Part of a small language model's weights.
Size: 10 layers, 4 heads of 64, 20.2M parameters.
Architecture: LayerNorm before each block, learned positions, attention and MLP in parallel.
Training: 503M tokens, 7671 steps.
Each number is 128 + 24 x the weight over its row's rms, rounded and kept within 0 to 255. Layers, rows and columns count from 0. Numbers have three digits each. The size before them is the row's rms in percent of the matrix's.

# up: layer 7 MLP up, 1024x512, rms 0.0293, rows 939-958, columns 0-63
# down: layer 7 MLP down (transposed), 1024x512, rms 0.0284, rows 939-958, columns 0-63
up939 099:137178110111104104144129126084147096128153083141052181118129129129095125114106061134147123109134109086135124140136096151161112115135168125114185131087192113170111118143148121160160124148154126
down939 097:147096124118148142126112116125085113160139141131171124123123118114103102189153126135154103134132116129102114108137144128122144095152089150142127113128105090097118149128129145098072210131121113
up940 099:112105139144122116134114178112112097091170102154139098136129155116148136121069096091134126160135096140136167119104125169152110136097131120169104138121195160140158101171089148125118109107122096
down940 101:150146103148152062113080147141137120100107113115138134116133116153112086141103145097133104166132135170121127125116125124100133131089160107107097154132110107120137198132146133145119165121141117
up941 100:142136116183150140155096127115147134104109134119137134148133124048149150150144148157115116075097129136133103175099172179134122159119194100165067098125115143095051103139079154166100116149126137
down941 095:143103141097168144115152107116090122144134132116160126137118117121131140127098171088134149132125167121137172126112096135085133113162130143121131170117118120138118161137096129088146110110127143
up942 091:070098114186111083140138180123135175104092124124157138153114130089145137143103156109138158154117122146127118154136127133144152174129113151170091117107117124110121117148128169118158107178076177
down942 091:106137155103128132151142147129134087109136108168107136109138109133100087103150107153145107123128131151108124135165147142130109148121118133143118147117146180147134134134113173155097064084147113
up943 102:168131139096099079136127128125148131081168140078163103171126147109162148119134179170126134133109101081139141144144100107138115112127134148119100114162114123147110108138091116150120135128131131
down943 100:161125119073115121089137142168097143177161112122144145133123149116103127148139122136176118121067137128145142139140098142104151153155126148115100154111128112075139105132167069125118138104131118
up944 104:148094127124104098136161127127170126110153137124167139192131139120125131115114105148130130146123078070083165133167124105121126099098150154103124092105140159162144116136108149144151161134147131
down944 108:146132166170164163114152159152115121127136161147146092109101083105111101145178110105162113191128143119187141130132142128115135134134135138122164174158117121131120122112153106114153175099151093
up945 097:112108156054153115119122109163144123135103131089140132119101121125146105127100125163097119093098133125146149156135158111105118125152110143175130108155101105139097136087147100116096118149133139
down945 094:110150110118095118139119155133126116164170159119148132140110106111134146094139130103111090151132156114150129067102092189130092123153128093137152139142134144141126157167110107121182151109107140
up946 095:124126145156156162139088118100154111141075135088086119132119107141173128102167118124123176169094090130100136096140152110095136090153116118121137135123140154156124122142085103138120047138142106
down946 102:121153133140158097116138122150140109139157107157134127100145193130139111144045137120143157116164126143113096151185155154124148133132155133122149154126132136091121112143089137107154096090131122
up947 093:094130128134117099143136135153165169146133137124113134151125094105129154109105129155139101169127142148141123074114131103100142129086144139176136160148124120144157158135116177160118125095119086
down947 093:117106135140138150087104133111158110106074143125111155131145153168157132111130151104185155093125112140131132156108142147130160133132105146101131121117142149108131127103139104173160108175106114
up948 103:126125172115167065132135091097136162118142143152139135118147137156152097117117149136158110109147112116162122097147106161162120085152099132188135120121118180123176118106113123146137137115199169
down948 099:126117106174114129101111140110121111119151129111142134139095109102134138144157145152134139140130129098108133171152158112070162186123146136122095144146152119117109128111129123090125113135088135
up949 104:119097164124114128134116150107172157133097144109139118142102100145089122160119171121147109096137081104130124152104107165139154109084154150107185132131103103137105144117143166124102138140122166
down949 105:156118126136133143126109117115111099133130110142116120130146123111096117069144119094143133109112147110103123112118152136088122137182187153152124150140163115130117069107160122117101106126084142
up950 103:131163105150122134141154124145120139159147106152115151125122111165129187134129087106103128102118101109141128086103136169145105119125092137089097137109108143130125149126120165145163109126144132
down950 099:127140143137135117136131152149089067147127139154159101124124148100177146102122158116102144151117095126062094124167126099113091144145115128143130131096184111112137130116119170161128103127145091
up951 100:088095152122091157142162121142174113121140144118129162132132124127163128148155135176174107089118073129124108127136120091121163097120124149108096105136138118124139160091144134151138111134165110
down951 108:149151131127154130128120129113092127106145115119143105098118133114104105177123163115076152101133126119123124153115102110159172116167057140182118123127137132120138128155127101084094129121141099
up952 102:171089117131150143097093150140106107094097150132138123154096113090105145128151148120185111118141108117133139077114146143125111107157094142129123091149151170096133166127142132121140138146106102
down952 103:105137094173116159128089104168119129099149103137137119116117118144101109102140125158116144136124156135146110157154154135116145129127122136164149109125160095150143049116116119120158130147141122
up953 099:160157177117100104115142125186144124097160132156164104124132209096125088135115096170130175134125094121131130203165172113114111079123134132103126131149116152128101147083103108137125134108132136
down953 102:132128107132130128143096137158116104130135119140127125088191143142091123132123129098109133157158134134136119116144137131094126092124145168160137155139150096136124107130129100135148095168168098
up954 093:136112101139150135162126170144147122137131090130102135159124107122128139117142084152139118161137156133125131094125133175110146080085126139131131099154148132130132134092110135117133108177107090
down954 082:148118113119095137120129085132132125102136142141101133135132125116141142140143139114119116143109112110171136185106096135124140140152166098138136125117101103127138151114155116082129167074105135
up955 094:128111108140100096139093149118118115092091173134127143154152162121094135137134132165130135138140117123090139133105096093166160126117128153164147147122116138115075111113110131110111127180116130
down955 103:118142124091138168142144101130109164155162200091128171112131130094139169147136146141120118142086113148157132140124135166134103155163166118090128150126114112144142168160118121108091094114128131
up956 100:168103120134125059149092111142162135110147067153156111137085130104163155148182117119139135116112124144094127106122076118124134137085103129133122163152144094115154124154149154113136114132096116
down956 108:165185159116152186112093106127137118118103108134137164103114174124113136120135125139095105137126151136180143115151144159172117123135174126139131140116123089116141099098155122129123172095145150
up957 103:110126167101116081090151144134107160115147124120123143113147124131167108118134125114145140134155160086114112115165129108142112140162130125156116183113125135131112135176126107103113093129095109
down957 101:146108149120160120139144099118172100134106143151162073135125128158105093144135139145084096154095161127132111132108092150124080117101133144085150171130190125115146124136165142168153149134099113
up958 092:104136139098086129147128135174132130156147132144083178141150119083155148118130151145151139082096128125096123113152103089132107142123141139122141141116164179114121130137136171133135137118133189
down958 106:152123118145123133112061105123108096135134138135126104159173137099146117187084118131109132144138093120127095115163125161125107139161124134109156166116108152130126070155111114144103158160089117